From a checkpoint of a small transformer trained on Wikipedia: MLP 576 SwiGLU.
Each number is 128 + 32 x the weight over the matrix's rms, rounded and kept within 0 to 255. Layers, rows and columns count from 0. Numbers have three digits each.

# layer 5 attention key, 256x224, rms 0.0352, rows 58-182, columns 0-111
151139088153155169089135073150109197099173111126147180129089122104058141079156112163101081068136098101127127108136084151153133128150127122132159181116134097117146122142136132055103098124125156114083156081114151077149138145161119125148117146131100130103179098156093101111158117086144118167157251094146060126097132101221104102184137210121
099135133104146074085179116142148164068165144120220091178111145124099123178158121126166114130086151152103111193112163155160116124157132125171139148111153196111104076108138159107131097175197156163103098146162134130108073129111096178084128146121177115126173098148095182108087155137119093135104119117151117153106150178129126176127127138197
059115147139096102015067124130136122116117125134097122144140095157106147141168125144115093127128143119103150142181116085120099166067126129160116086162175137170119144112147152115131167120202102157102099056129131084115159106107197123149143089128120136117112061136122157138103188098121117144110150111111122114046100088156104113122152094153
085075101165170119168120197129105091089163127160063084124135145165153129061112169128141119139166104168119140089062144119154126154135124110130147081117139073177149166145105149089109147139133147102104113097073072071155088154144171198123118084131106101133141085171145174160147142125118090110134082118126103162139148169129145139174122105094
111186122181151105110078114159106081153108153120105125102130089115144097170119140048115167108124156120096147067093114184127128115177166117181095095134127135141133084143083118211123091120129118175101081105122139135106137124136149069197116149143108139112145119141166089134165158152086119165151116160081074122168153097172123104105155112147
074113132122101113112151143136159105118125133137131174156152096072099125131117128152159115090088119124086145102084124098167117124148086104178139104168132110091094127097115138169087065146108128133199181078034117139119129163132148155126119151097111141124142165150091101124149068116136161109175130138105104123154108121114185098116181117141
135132137131139107096137185104088106083146155116151085099170133159092118197138120092137111078188130119161106116154134130122147153085140144120170186126161157122092150108108135083160145126104136123134146099166167073124128141186123125166146127158141126116142155107117178095118123171166135138156109171106097111122070163135112138150114118133
115105172109131090077132097140153130155107128118124185146118108085088161151113149089087072175145073118151093147144088169181142128133109116143165088131107163117116112152140116137087101086104095118096173159164088150078121116120116123113160126081139097138177156154165137094122032149051132134127131105173128128111086135102099158087147056096
117110125157130141130138141168103092176172142127160081135153080125139118127123159141127120127046084144128137128164145121115123127158087151138141102124068097151105137150140111112159094125092150093153126141050092142148089153113095120096114150086147178138154128144149101126119129132147168115085088120067166160106161098138093132117112163109
134111077136123113098144122138125094137174132111047094129194140137108126123121154132146110103058159126103145096120093124124149103116143110166113103128085120084100109142148124110116071094111114076145120137108124154157113111079075120133134143067168114140089134135117131131117194152147180123132139144169175117113146135110127162148139159148
117100132082130162111127108118077118094180156186147154148141139135148074126082112112092141132130084113141147085124104144114132143114129112207150114142101156116110108095101156133109104120179104102160104116150127103109181112124115129103162079130149117077101109125121097096098143127141153153148177091083130120137135115092169080156078122122
104165146125152134118190108093148149147132099159170146118132171110108133119108084086137112122160173113112117141133152086108139136182148168109101153139135115113080103128145111097141136084114109113152106134206128126153186133119149095129138172121151084084142098111150136106129134181060135102141126098092145108121150152115163158130114134127
115125138116183132110184147124090116125174125168176181167131133102137140128166138057080176128081079106157131078117148169197186109097083110193126111164154134145135084122131114100162125125088130137058140170160155099145116107153104144136112062093156140088100105115110177133135123128104068125135173134130151095148094166132107138105148097126
146110121142141100175150144119146135120083151080090127088168107089112142152148117150117128167087175114125100148113116177133112130143117134104136158159148078086150082080151130127165116140128158142120149076148140128089083131112151096153154109111151138121119145168131114116126116115130149089147117131162075090096086109120129134158128151121
166138202103206120149165122115115154139073129116131141096125109140128153150156095077132126112154123122125149127076136126141089173158142170086154188093143178109131115139126067098159168080145159120112116115124174102144095159148170140136141095133145145105104137145087146149065165133106077159120088094120116169147129144140116157102118124143
144136155113110129126127139159081122151117129200158139085086129099092106129153150102114088102124128130131162095160159146150153109067135136134127172128141119117137155128123118158111156129125128132111097118180122095104196103098110150114138103175090139110110118147164105103115114081115116180118140092094154112093135100094125138124109138166
136152120133086133090113093141133140169101111141163123203085138141128158126117140084154131148118068159116136156138099119118161152149114176118181155163166182120133131181128137097153063152169146141150105181187155141108106174161088099157133119131132115125117046163097115160106118084149121094119138128118090175150095147140091125163086148100
096124126141161117084133105166132135112142115168155129151110136118135110125174074101126185137172092143094104152140106098120133128121127206082125153101124154136123127139198098086151104111188123152131127101127127142200149138185131172143144157149130166136082123144169112123176177115171137102116095111121114151149082164146164135118119140102
095132109211113126137102130111158112102155136111140133092187113164157145192101166124160109117147099132125139127130108133147155157131176181140131091091132164071127106095105166168144120117171104099179151128054091124088124111124100133185110135154115114135157117165081122112111082140131113137136135092078141147109181089123150116120120153134
103110204123148127089188131140136079105133156147157149086119167142150130132110154108109115118128099127148163087117157157134144145092127119167103142147146120108093128129123117137149136098180122120114110158203119117138161126158091169131142110193144064146104156127145121100104123123129100184149115070115053130125123163119140118132107155123
112110137130168099120125159106114121148153103117111128112186126085106107127144066133161091141112162061158145124108175107147125158178139117139065153151157195068109130126150079143143053083114114152124074146101130086175162065149111116072116133130149143030086147190114090169145129152119108163094096121108125123121084157137089146091146104158
099151103146135121188096109155133112112143119186136103147092143160128094150112120125162094144121082130137161150147088123132126178103134127133146115209095167105147128106126152136165184084088103087142112123123136154112163156150098161124157144162152149150111084120165136156165151104127183158147115146153125177083104176110073072068060148092
126068123169112116153102144123140145008120114057124129138168098142155073152125148083156122120074048122130049140183115124131145120118155195125172156140140097139077147090156144111188103153106124066173141128135158107128155135130154178153157137158096142070118103134147150084141067082138108145142167158143145100117115146139119138122097150121
085133086138091073145149063120122060116114172166200143105135096121082112105100074141156082111139091163088126090078097128121078156118120100111062099172152146115118127147114114091169123063188153119077080131114147153122127066104127117143064127115113140135126106144135127139107189136144136086104105132090099107144171095174127150108124073119
092122207119102099078118110147135168092128110157104145116130133130109079110112110115190108105185111099100130140095118101111139158139090094148146085127098128089149091106137127094101119145123149147122096152159155121168159142124085117143103135095144094104087144116117120119159159109111180135135128129129108097185076142102161117064141088113
154157197099183159098131160120165152122162102115159110115085120090119091076164107115113126078133195124156110143137154129148105102168093134146090175143174133135100083121151137208206151159161150099125145137146174126137144136122184138168134146107123099106128138100103144165163158113136120120154157113178102111163091134130119144171157086134
135125141107142179086147139130082124161103175103169135108151101142116125104168146135130139151150120100104124126139119149081121138119094125128107108137159129125118129128119120152114153137115147080141146129164099079119122145146126137163094147163095095128109091162118147127137127184094168151151148146152095137094128125106139140101101109144
163137115094145127134098092108144130145129111108132127162155158120111113106158117118122133122124141115139098129103144133123079087146132086173144128114139156069100131148092123125097163088143137161110086141153081123134150037101132138145077151144154091073149112133180073099121119107147108084113122168203133182113133184096109191147141127107
127142107087164170107147106111148158231126130106154170148155104108100145129121165114056136105145198144099166152130139140085096175144134148137154163190137187148127047073107164099146155149127127192134139149121136113157155096152193153177107126128106077127101119150108095163122135083177091128158096133145124127167124192118130144156178142124
114172095125139151103091101155139147089138169146168147154130135139175091186133139131114117132090171120152121167130153116165143089105152188146101070097153124148120152099119153080099061095145141106122156146164139151100180130131134143158100110141112122141128123150095131064113085149145097167130138083126127106113121081120093148101099078127
083120137083084142046165145147150182179060123156169136123132141115126131141123065157144114165186133112109156098124196115107074075077166080179143114140117160141131125141091062102162137105114082120111121122210139186165147040174085141125094125175122160103061167122111161165095139167135154053125072145152083127139115148138100134093163112096
124084129125143178112124080069114179136130103148126144149109143092135127123184080105098141111204146117079097124112183109116145195133108120097117138071134129103118070170133153127142171145138127146105122082104172117131104135086145168112133095146099101106120126137172102190140137136152170123100095150105125146078113140153132147117158106121
109133198092143135118146091163063177129105153094134109108127137113143161184156014093084204079113128080138127160114149115198100167146101100148119123193099175110140118147182032087142142122129117165084118153157119126117172140122168138148147145148125137073093125127078159106166120123123115082151187091104123094139101187152136165093084129133
104136123105136122098165100115128147132116099170135140133100152090091174100046110130097176111106142086130137102105126121081120129122139101175106138134133160127065120115110147143156135092164127165103146127154151134109130119121135113136132138181120153095113118127126086116098120092205095114127136174130128145141151165164122153115179140091
155134125114104147097076191136161128094122137113168129144132139080132105138109109115090123182087112065112139119117116120132113131087110103128200138154101169125133071157133120099116163113172124165136132121142100151110115131118129127129163115127147102095151160190138122143114136112143088128180103127135101102179165104158082135128148094116
097080158164113170124069149117134145124120107131117083133165114174127149127158153097116097149132111190071152145107121146098132160120139143120131106161127080125149094152143086094111116120182149038201152086112125145104092148115114129131128132130115091158155134065164127107136162129136168124145152084110150174127158135095100140077116146167
089109196140083111148103124206189134126140118120088119118181094146164124160105159175142094165126126132140097089144126114097136117108130111103110093103164121149154211195108153088100124113120129132125168098110139204114091115123100164128122131142108153154166134120119134123143136160124176137147114117158136181117100101116136148140102141097
098160146114110150072091096120131159108145123165127152125203137113086112150127142145157144122131138105158142122125136121140138122169097130107094128137163130105089150152180061117149121144154143100128076113186155171132148137098117120152152147068093126109130125112143117122037127129151113143153116204149127114102108174121114102115165163117
075168131163079137145144071142136126140080145171148109111162172137067171127147114133158131098121147138156125108159161096116147120089124158097104157147138085153114110128127100131082176103146128158125152129216084110096117096121093059100143134135094136176144126163147123174132136139132128096126160167104137126144089125116072087148138114118
152151097141145107142128057150145158121100121142094127079143128131078173151132152147142115189091109118100168142093128137130101146119110111131120124115090133113097155152137134114079105142149100126062087131168110113154171116178029177150106141109121125147095194143112123115118152149095182097132132103165070090103165117106125108169139141136
169090171070129092116143096130157136115160115156182122151124121140129101173104100140155089130100087096121140134170149105211128132138165110097159128182093155095106141119129113162113188094137105114078149099178134127176153107137100102073140138145136150108114162126121142124108136120098095122122155119141105125082142104101107102176101101094
131132170113115147095151123112120155082105074148134137123168120141092112128162096119115167154109094173139135126087160111141110168114104119181086110070090129169141100157084156115091177150086111104101140040135110135171106098165112164134081148094123169105146151167097133100126166115122135152150168145144185154115087186133175199115128146145
126143104099118140093070083128142163113085139156149175104175186139186132091068105097101086107135144149163174084177145137105119129129107106143127136155178146089133173115141144088111089143122169117104158160170126145095161113196098151105138119118086122148112120174102072125148131100108177093109149150118119142156162149052131118087165136162
147155096170106181122127131143149118155165159133105064128167154106130143142104161128150128132146148119151170186119117117150143122095126129155127178124121109169126113140172148115115146131140215075174151145163183129147141121109118164160143098138139129130116101134091161114164105126097112137151098102092170188175132157156073133100142126098
128128098130089118171158125135128154097099150112082128102189221137090088120063112134105116160105150156135115088119111116155087120102112111159152075139100051135123176141187110157132122101125150148142071156136144166115134135188131121120083116110156134124181140137150155177128129152127105100182126086128086124107133099065125089103144144185
125154142151130082182107161134126164122092146140143172091101121096119195129139161123102158113079171080118126122145179128163165144115123134109142121180165173119121090155095133139155138167155098085115110118147193111139140131159159144077117102150051123106158137107128105096075165116105146135116106110126124120102082114102100171180102131080
153114086108105171138122115126150112139204127118164111133111095112120111172146111088120131101138102133109104094153130091141084123124149136112100100126141158126103128135152138121115151125137116154159148154165149160118174138116109135146126142131134123137108091147093117098082175136153116077129094135136153113104101172085153142138145153107
117128137107168135168106163092129128052143148129150121101102141130122066137132131160090057142112100117116138083161082179111145128137095134124134132095069167108130100108139130163125132140094105108108125151139109127146121101115137180159133112187107139155128219152109132159122153130151128115132123148127097126108130164108111135090135099170
126146137166138150144097132176144112101113188142108109158151127134151120113125127153149134152142103155113159153085140129140080077107134185149167192146180116175144114101104188121169179164149127141183120102136151087090151088089094135133160130138087173162167122070157107111124141130080155107117109119117108102161125086124116162180133161140
112165138094100109103110130192114175201135088123102122182105162113142129089093122166103119201131088098163206124120154091081116118101113094142136101064157149101151085178133158145073124126125100092124129160139125122115168110120132136114127097134121121186128112165119172160167159128133125132142101141138145124119124153128097166156073094154
135077095110141102117101060143145130126134084109110112133125153134150113125104076157129105100095115156138130100115132100086126094149140155133145082194147125150168083116162152179118117125141122104090164146062085164059141136128123140161124149121116134140107097102114153106135156111137124130133188195132107116176097110107130163136176181135
146124149113169151199111172104160141140173125075069138151099136154129103156135075151112136157137123123096112090123105152106181109125169163099137141101140120119059128162138088124161151122103109159122110148074150146089121134128178141131183151082180095149106143150139108079145188131141122116114145153106092127141116105095081117163093093119
187079126120149141108120111157031178096126105157140144044122145122090134174125115137105125136117133170153136123161102101114160126127152114095129146111159069150133087123157137127156128092137129102159146102165107083075132106155154140158124105137145100138101159094104167126147137158133141130147047143072127118122145118152165094116179128139
115125123151147146116115114129158136080124118110136169162133072140142198148180111119186134120176131115104123164102119121117159136151064199137123137124123072165153130169088108127171084138079100132110127165121153075124169147155123129174147097100153130137166110148121120125118153107106103106069089139172144051141140113124109139109112103085
131101122131183067122143169122081130135132162131083105106144131135123152110168128102129150080087124150146093130143121141152087098106135144163160089113152177120157089121132136159099119061114137122127104144138088124140143123153128103109149155112091122118102106104147158184106142132115127085110174127132161174144111177091128127136117122104
131113148147128101191120144142108137118136175119106181125109096161109130077100133119142120124102149145114101152117165075130121158149122121118119084075109140120088110141112130127163087114076086137101169105137175143168114054118144115148118156085089074172152109117138114177140074119161155097106073183118160131151165163115126126148151146081
097147107131152116145136121167105083064114117153105161071118123116095081146092135074176145089116166176130157164137129122105200164123094112110172118100151148161140105134098095136138122156160089166116129097167151117117124111120124108118101139125173101106111110135106168108123165127148134149119162097133141095105082130107170127150132130139
120163079107111126164168112150126140114150134118108138162136160126142129118137073098082147100168115151159087113173115087116139163113127126112141174135130177141098119146091105163090167116149156189137114108161153143134157154133172066101096123125117183098096082155129192144110097114096111116097132134131122072190153099192115184112123065115
120111120110128135125163124146108109148193132127133158190159141121140128057164099084129114125121143146144153112136140116131164094103121187114130088195107127133101175108088095167141172151071104139090124126163137086153201139115083176174181182136157172108134131096143170079165106136118123127160107108108164099110109168097131097121102070094
096164137131136095082146137149165132176104168126157131097134163137162175112100143077147164123137150156136125109158138132107139123193136160149141119083134135096136122092060133108181142107113116113126095126088106176122149129127116129174157121077064152163106078120139118173166127074090143139106129128141146096141083154120082111128105132115
162141103132131117147135154122085155092096100133125140038104117098141139148109109110111099099078155128124120136086102162149120095085142135132150115102136093100094054118149117152118135144131110155113089120162127152119166191129135110113136115102140103118100178158086127127159156165105141090104165118167115116084123143124116161160152106136
150130137075116124112077174077166132139152128127149132122138180122126141071164156126148078102103130142171113120154191113134140103138136081148136147091156158105143140131138147131139175133139119137091094129117159165098099122130170071139116133125171178156121125120191093123108157134127160165144158088133141140168115134141074149138142095104
133109089135124200101102121177102108159049134117135122150179114127126142141141133114121108102151154137127112120108099123171151101133104081152115153106129136146128092148121107151109096173106159119125167129102154152175099105160104099161119094129110156113123136163083139151086134146115098108116128100154085146119157133128167106145181131119
125104144148165108138140142148125119139125168122164148135138074109175084155129066163120157160138145084086118090128118149135122176105093125125171135120152132116105137142178124086153136099129119145151161149141120081159145137164119138109129114098095170199061152114174111116063111149121166133117142092162126115157108137145143119121115117161
142164118116043116120133127191138164114109119173151117153096112102090102070124092125133155121113144129076114148164132139144094152168102099129157139198115161115079084104180130039164166103182133121114116138134123093137128208150155108129160116136122105117090166115131145126127141070114128100134188127123107134134110119082092094183106117102
133199121093135113145136128113180074129128113093144128191097146091136132085139156149143110120123123159168105126141155070163086116098151146152138171139099131151199151138101114126070115164095127161086145178119146086117094117084155146155160136175090127136170144135119122154092150159135137089119137126142112141142154165124126111134102109116
114153120164131137143124094178156112130166157097061098112130079122147146130127120129096092164112080158156091136138088131122130136114102106119131088129103159158122150156138145081096097149137132172167128111114122149134128163093137127185142100152084110145151148107119146154142167132191093139134111156118099144128127153129069088123097103121
080169113143100097090132151097117151099159173084124103099143141104168085135108136082121137123179149110116130148096108118127107177092110112142133179057118128154180123118151109192138102122134139142119123138158102170131125142140124130099145121155153100110106096160177149090119089139137099147108121132122160147093090155161118112158120153166
097113118118163148104155117164118137114111118125119085153138146114106102089143157097111096106126162096105131121120123149094097147138134119095116146170141116119111131111119119132091093139168132090138143148177154120109135108156147136113110159156122119158173139101127076104118100198145100128100136091124101071175140124135106104081108058088
132156085126160151121076092107150158137126150180110111096108143099138130131091165146134047112128108126122091163118102102142154123136124114136148131113118141133139085108128092122124176116086159141113132162100126143152138107125125135148120132086108129093099129111143123165131159107077163208147119117135125133145137104156101130164153143125
123116141134138129143153130114138142131123103106160129125124153132124152112130121128119125106111116117151136148140146120102120099143131126135142117131114119157109095134135100125159109138125110121148125122134150130104127142123157131114172135142103156122161130132133129124121125131115112133140116138128113120140128141109132133158141131092
111122115144130125103118141110128153131106112109162104148140135136113106127124109090102112166141160089131110144152129121121137101135132096134086145125146149147135120117136131125139121101133123112117146134123127129133137141118167129122140124158117114139152148128114141111133117150099147104117159174127114132141129147122148121136114113130
098106125122128123109143145125130137115129111141141122153148136097110144136117127133147115086142112125126109140139115099087119091102132142141106126118134102136136145175129148122127123120142103119151117166117132123126126140159133127100107133136118154139123146148113124116152128141125121091116126150107116129114142127144142134124128101138
149157111120148119132123160145124109127125122156099113128127090105137147097170113127148112142139120137123123102115100100142117143151138125125153103104152123113158110154119126159132133110139141102119133140104135134127130121133118137112097121108138103125132128153106108134128119177148116128102112123104126155141121136138098107120134141114
139144119142123146106140136120115123165135147123136124133132161129135098144122158139120103130115138141152099146157158124112099112110126127108132138127126130125113131112137147127131135162161169115107118149125134104102100125125119133128120133156094149091136135107137104110168087131171152134118137138121131090143160113131150142165122131118
129165116103129119121134145106113129136120117141130128150151122066126129122119137112103115118123134085112160123116143128128116150141166110124125137123099133131142123130128174131121141114143117116113129143101111111144120126109135139126135134142120121128132134142102099121152129093128109098137139149126138102105138134128135136132142124123
120147114134147130127136132116138156142117129091165139134115116131129142146136100105141110128102124121135139144142168121104147110133124121145126159116097123141121139144119124145128099149157115119141104109134109118129128137147162113134148118131140138113132139112118137119128125092168114110143159153134158120121125132112154116152116105125
133104120130137118122113144131138143131112105153099104131146127135128126150135126107113139136151116100111145134087143134135142143131099099128097127116117122108123134097121127107125119096133132147095141128102154128130130124155122144114118133167118124133122115113132136143150114149112124124114114138126106151130115114112133135142124095133
095150122178142130108161126133117110076094155141125142156128105111138133129127106150146102130122175144119112117132103140141126146111127098092129120119119087133147141127120153151139145150134109131140148126119141124154163137141141136105122121108101111135125130119128102107136130105124117109117135125130150126118144107134124125120115125120
139132138168136148120126113123139087146120138146132111148137141096159125106134154140117116137138098151135119148143147068136113120128138165148128128102120125134098130138082098135125135140121122096137123154138132148095140159148119126080105132135130130110145140136100139131114133104158109115126109137120119131105110164137173097122108145119
135133110156118107104123125134113122162180124121148127175118141123108110132152149149159129134124099172143092139151108096135125112163133150113164119125120125103132133146127120144132122162106129143153129147117147151122151105105118108119149140113160141125130131177126093140129147118102190105112102126135139132121141143137137115154121107167
123135112185124135150165140121144119140104116114135145130127114130126117138066101121131114139124145156134112171137142129132095129100088128141147143135150136102122119178076128146138107146127110122130110124146163115132094117127125119125130159132114102117138136134130131112127136124127186129132105146105163158131126110130108113131072114121
105130156098123102119143124171139141107148149119103124092130110125168132106135149143131124093127130140114140104107093147144120138153128109121120125145142136154174122103177123095102142121119132144136150122134143087151117127114152138142125098085132129175120139121139129121126131158111147112105120137140141129116117111118108134117153136126
111141094115116143136137153120134118140156138124148126105119116124122113140145147134175123110115124145131103154164114106091110087118123113123161098154124093120125128150126129132117150124112139156148138162106134112098143133107134099127140133130122146113165154167142081121171126120160142123106115082108126121134149102140132136139103133117
142148160126133150156120100106154109186117108182146096144133158120128110147133077129072116168156085132116073122149177118138137156134093166127082133128104131100122128128121111135163116157065149085100108146120157160096136105169108113118135118120126083112143134114120147185133167122167116125134119178174148104150119151149143102121132135124
103140143107120147145111114140082154090118122132090130140157136135144143123139110142070119144144130184147140108061114166130125153101115152128100182082120142110156137101174174116130139123145135115127179125139116169128096116135153149146121148107119152125114115105150139088107086146131096145123107130125130152168123105144109119151131156135
103117150113109109098136103161128121163150131154085124125135129106150130111154109152132134112160119173070130106136139151150139160160082145123167144130137149117113154108163136120099113127113147128107145134166145136145125118135137129151125109092180102142090135148120150182137141148123140139074082159166154148121155114097108151136168117119
102127134170136160134117124161101133089132194128118116130145131125142117080130147119157115153135147182121116139108111145112087134093069146119143135131120099117143174117102140115133143130137110129150153148095115121113161097116124079152109138101097137147155156122154094065108131102116156156094094108113136166163111106168118140142106135151
136149114098139101164108088162125097109146151100065110100112116161131136101162158103138123123151129159117103118095049146174114164158125128140095124132130124103167116146132096128131147116120182101131144112167138125189123120118105103132092105041124129138110097096170145107139116158142109104139126124146116130148115153141126115147171162126
146152133148113135109145103132108139122167124120121124131064132084117133094146136142185099094136125177099152163149163128058124178143119173122157146153155135111123101138145107123091143114129142171125149094156147118129127133147149123124137120175131143158080135137106136147117093110082127101124084127134138079118079104086128141141130139086
102123107110132126155114132167137148075110139119112157088147094155147120100145189159110129093109134180156098142108066164148126137050078071150115115118104081167203109142152134135112127129187140129157167146104142131127117065107143093101103149084099183130154137136163074108163115157154118123100071093132170135159136089101141125135078146159
117143103133116111137091099150116142175144148141096056131131134147141134108102129088152100121134115090170126122116145122126132121103155150098133139127131132115090120128123098124116117119150111120144163101132111110156122151119131107115130169147078135081115118135131113080136102097145131086174120126091110141094173121163143159176127110207
125118182125137102137084097116074124105182104134086072105138084175175149086141103129138117182135147097133139029096128140153089180160193148150127129096165127103126141101092100176074113130036160079105096150163147115131106114132081203106128066091117055123102096148114168150143115106118187151082178134117065155119114143139109096118168106104
114138150128161205113162114150129111084165112090111134104177122140191146124102088146108156117166144136079103152126134127182101109145134117160140138120162083089186167151088088104184145128108142157152113189183150101096130131141090128131145144082151100153147175114134140144119138132104117156075106179111130125166097107125144098144074166143
197127063122089148076147163126107141112062103065116221143134116092094106126072179172225128135096102202096164123092076126047154134148146186124135199167027181133091198163218149096134143151109129101175131144190114161120112149080153111125118113129157076149129092114114161208092076167083087166091115050212160109183126059096156135025089159094
122108128107128130229146117083067191171111162045138121152225103064113192110138176127155107187162150115157066121125148097125116103155180102153108119106108078190098183169131128129179125104147171120193118227128158103091046119141101222121074160130126165120145103151136130143135104097125108170113101115092103113109068189089142104181092168102
160110136125209087142083146139188135165070082093104058086100118160116143157124087097156089106135101129065095127155098178120122146103125140094203155086116118111095129084080120104112114093111112128134137103153148148150084107097089108173131101161124117071093112151118085088134160082171129197173187137108128189122146121197151058082129123187
074148157120130140165037038184094071154087211150147141128187180138184100102180106154185053130160084164122042105139133150050176152019143184076255129060171018135159175108137184140148160098181130102092220115202201109200093106096147084089172177115128181086107103213095100104197105115167082127161112173137069212129111141159196098135077133165
098138190130174131126135120145096118136147201172099120216123108123112067169093131114079110109080108178092175167147129167133171114163123123064100107110173144192113064131152140106129103127222126166155203147136099102135116224174163005087119188130096148102143154173114108131148066067184097117196146145167191035153139173151184111135096141094
235154134083100230019107123227114081124025178070072120106135160165202025066050110238120147155201106153103143132145168145089185074082125117116177097141170148091130142149160124157146063171254122138134161150224142042122123120125152016130115185098166054113147117128086099173185127115158127080106063161072099068134117123072072150076000192139
082222190187075237049140165146057043061147187137198225189152110155107076192125086145174094075136210120117151100123160068169098107170149125142086109101219092091130079152128122139140098094113162094193143155121123129129124180046091176058156179156147096117128151047161132181200076194103173232123163165049182094155150221113180112174113193170
028199137140164091090068103134093161098212130123113052216107199154146181055155056090191099141087030106097098021093168132113105167093186175122191204092059040153183074154079130130109145091181122156166196092114109102174047128156138082146094148167089063072055122150078152093165147029096095041137100160082168136157062121199176166217145107128
109108147136135161139191091109093129132049194093192188177123139186228141203255132050125101115210165141155149156058107181115178144086077144072142072151099095193124119128100181065142194102090098174105136132169100095073120255132049062134177207064149198184163208101154177158113079217064031151153106194148066131083178191080180114148164175211
063100190099211178094120156050131077222074092104126138144097074085066186108040110077095127243120140215125214186080070009171110221141187112119039095161140109122098138087016166117180050061196062067061107106177039122123091178173118168135115138105083176134083160240084139195180123118183081198119109194100168195087161151156098086138156074139
077127089110167110177103153176121164135175151098174152154112095112117089089104135172216116130176072232109202101127185080142119092122100183138129118139182084130082101076112032149129225066064174109079112086087106083034122106166121186145122142149223119111114203033125170171057196065177146121113153121094108110082138080090154134189085177199
164089142095060087120163102109173116165199195170055078056165151161101153092132131178110116131102117148108141059047186166104112213184160133110110167133082129093111255112160161099115067127156052077090183127096147049123102158107165095138171068113128083144041000079057016180148135125140152120090127179143098080056155098170171151131159139188
135109173091190137162112119142098158131080169112131236141214127059200192132124148100134123096133124128119127145009096081085130171108175136100066169099016111061158096063086100094172089044196162064109143151046135163199114150142143114101207188188131170171054130099107063168092072155031170061140141087127170124169069087060133179087051116092
091165121190174229106214176115097057095154076145175062115184131109000208146180118069045162082111143099043092197148117103185125180102104215107081174115164127110138049160135095086197196154145115068119252191205140072160203021054069069059095083080162119052133158150174161178101051152139092160145097085181110149172133070189177108203163120254
161157063146077136000076176161176255211182143177035211120063068126253139176155205084084110145098091115062102106145077113176142087098137219137086161180134097153129190083088109096164180157099218113147092099116130252149076112203162130189084175099070107108135143127143067117134153255201223107110144072187195106174089176037143113175154188157
157105046047111086048162103173220156141077150255115142122141134094143103109158000038043102090141064013103111170193166109147166108160141120100167059164093187113179187135102180155189096099149099100101155184009152158171071132081084000173073135141176171086134120162053126201077219197162171162106064133103039110130103194107096142137145072158
092148039117081155172081107106235211102099156095134080169155105000094133110112050157130018113141161149118144145129204113069162104159050102144114102063168195221206193142127185107204121130113097173182208194108131168139188084180107133255140087067060039117173077141150046046078075119107122151072063168044072167158143012107125128201099145080
248110133088015120161158163082083174028034123161177136105148099117083019113191032141218173215147119038152078141089081117153147221028104108203103124147216119231143069240106133058131150038136026160135158118149177132085153040147158128198086153255097186140131065202071078181153082076103058077108122033101244184175169123053069121160118104163
139107109194091145116162084125066074125161142189165019092154138161226110125105162179066110116147133041169125051111027097113116157139123135072121146107205250099245080099131080205154193098052091195125179131093114176230173061187147203162202126084080192146092120216113128126204119047193088179151152174102170137080206248116181167151040117073
084146150131180085169184123125112068145159141121157163157076118181115180200084102011063156119077099165098188127111193102217094121069095123125102097094150098165150154197176137100155126146128077180150153125167215139083185119204115180172129155133119088217131068114147168193095037134185133093183148234151080128143089152130088003115189222129
159163143077109126147190117172091108142195177110118175103204115172219119067040123041216255148077114104137163196129158084089183238115142062094187121103162054085119123036148120113123166092089134197090081097084123179190145150079140147108007099110103135148130158132051095079154108175179111156154107136104129143139176139157104093078202167172
168061004255201176247095113157038216165150189243154183194115199179177181165097104052075183123119127184125123137128111165198143165189083132159047095161072122051130152160085123167083126017111065089080211176143147184174101146174135053224083159170067126024147028190190167026105109057117097063092129139167077255140102183183142223077118096145
000064054125137078053097081114108083020141082141103192131138162112193123177161111175148206164155144189126090122061152182117083045169218059085064153039199076187178146138098068111161156051133168129159107117156173123088229064138110101247139130126154110075189088111114133137162122184226036180125165085181123101155048161191116142048146125151
176168188131236188159166220033154009127109048197157123105134105089171149106245206096119114156095085191114165018089157022142065101174072105224208029076095112152129125160156152198088168137131236071147149194128146185212097136101114172143172132092137093082161166093057055081124176071105130063081093104174130067122177170103020176095082153203
128066134127232119103104113156108140147151212094161136108133128162102185172136058076129166119115064104114053161170124187174163146170084142155232124130152143148125141118174109028069116131208133137160121154082181035118060130212106200077129086147111056129112112077255114194045128178219152112076149106066156122131188113101186098130067163045
128168193129146167138047181135181096084216148110159195139174112177129164121071201112035164122173074112104138028100198152176153148125096180069083140179039220165112000198129111064093018061112221158174050067000167127169104103175180185074096100105210135012137158115138236157184178122144082067054095164115105154095064081080157093133121134134
111125121013100191098136183152098182152079107091146107170128121106083169235120255080044168140114122098109101074121098100118134064154171073102137075194082113146147124151179111156099212116169145093180059153196165122082133025017131251126160113071099128043112106177159134129182134148142130104183140151115188208122159103119138094030110088130
111069114159075137071149098200052122134092084026133212148099194101204159079109183055043107090114100123140100156137175144149148119222020095177104062139185199156163234228158124124120158095217149122115196113118143078100150176160124255170101161174110084148131105212085044164212104147129032162179135119106193145173168181096116169165185118097
098108115162103190093000156200163121056136254115137040155124148053108097138173130138133126080129149123151110124098042111170131065151073023074120128201039203056119110134025224211055121029123159099138071204125140200139190120141098098103168116161174183124039183169143101154133095164073140176097108121046130061206134168160084125140128215067
129143207119167154151114060111153144113094059116144071093214069118203088088072113156053168104126136202110121181099171190126189059195104139176180226191147143095127063107122108112103072099171105059209033142008037144095050184103115096255064079060091043110079181102120219153139079097157104211156188213157128135183179170136115098197113113228
056079091227137100193223146182070165149125043071125102133112126139124084157157068189138109091125073052114184098204139181112035184197168114162141116114076101062076116144067115236072100103202126171134082067117089116140049112167227186109151135124088095095094156135120067100059024238043210134112031190168155121071091134109000137089145127175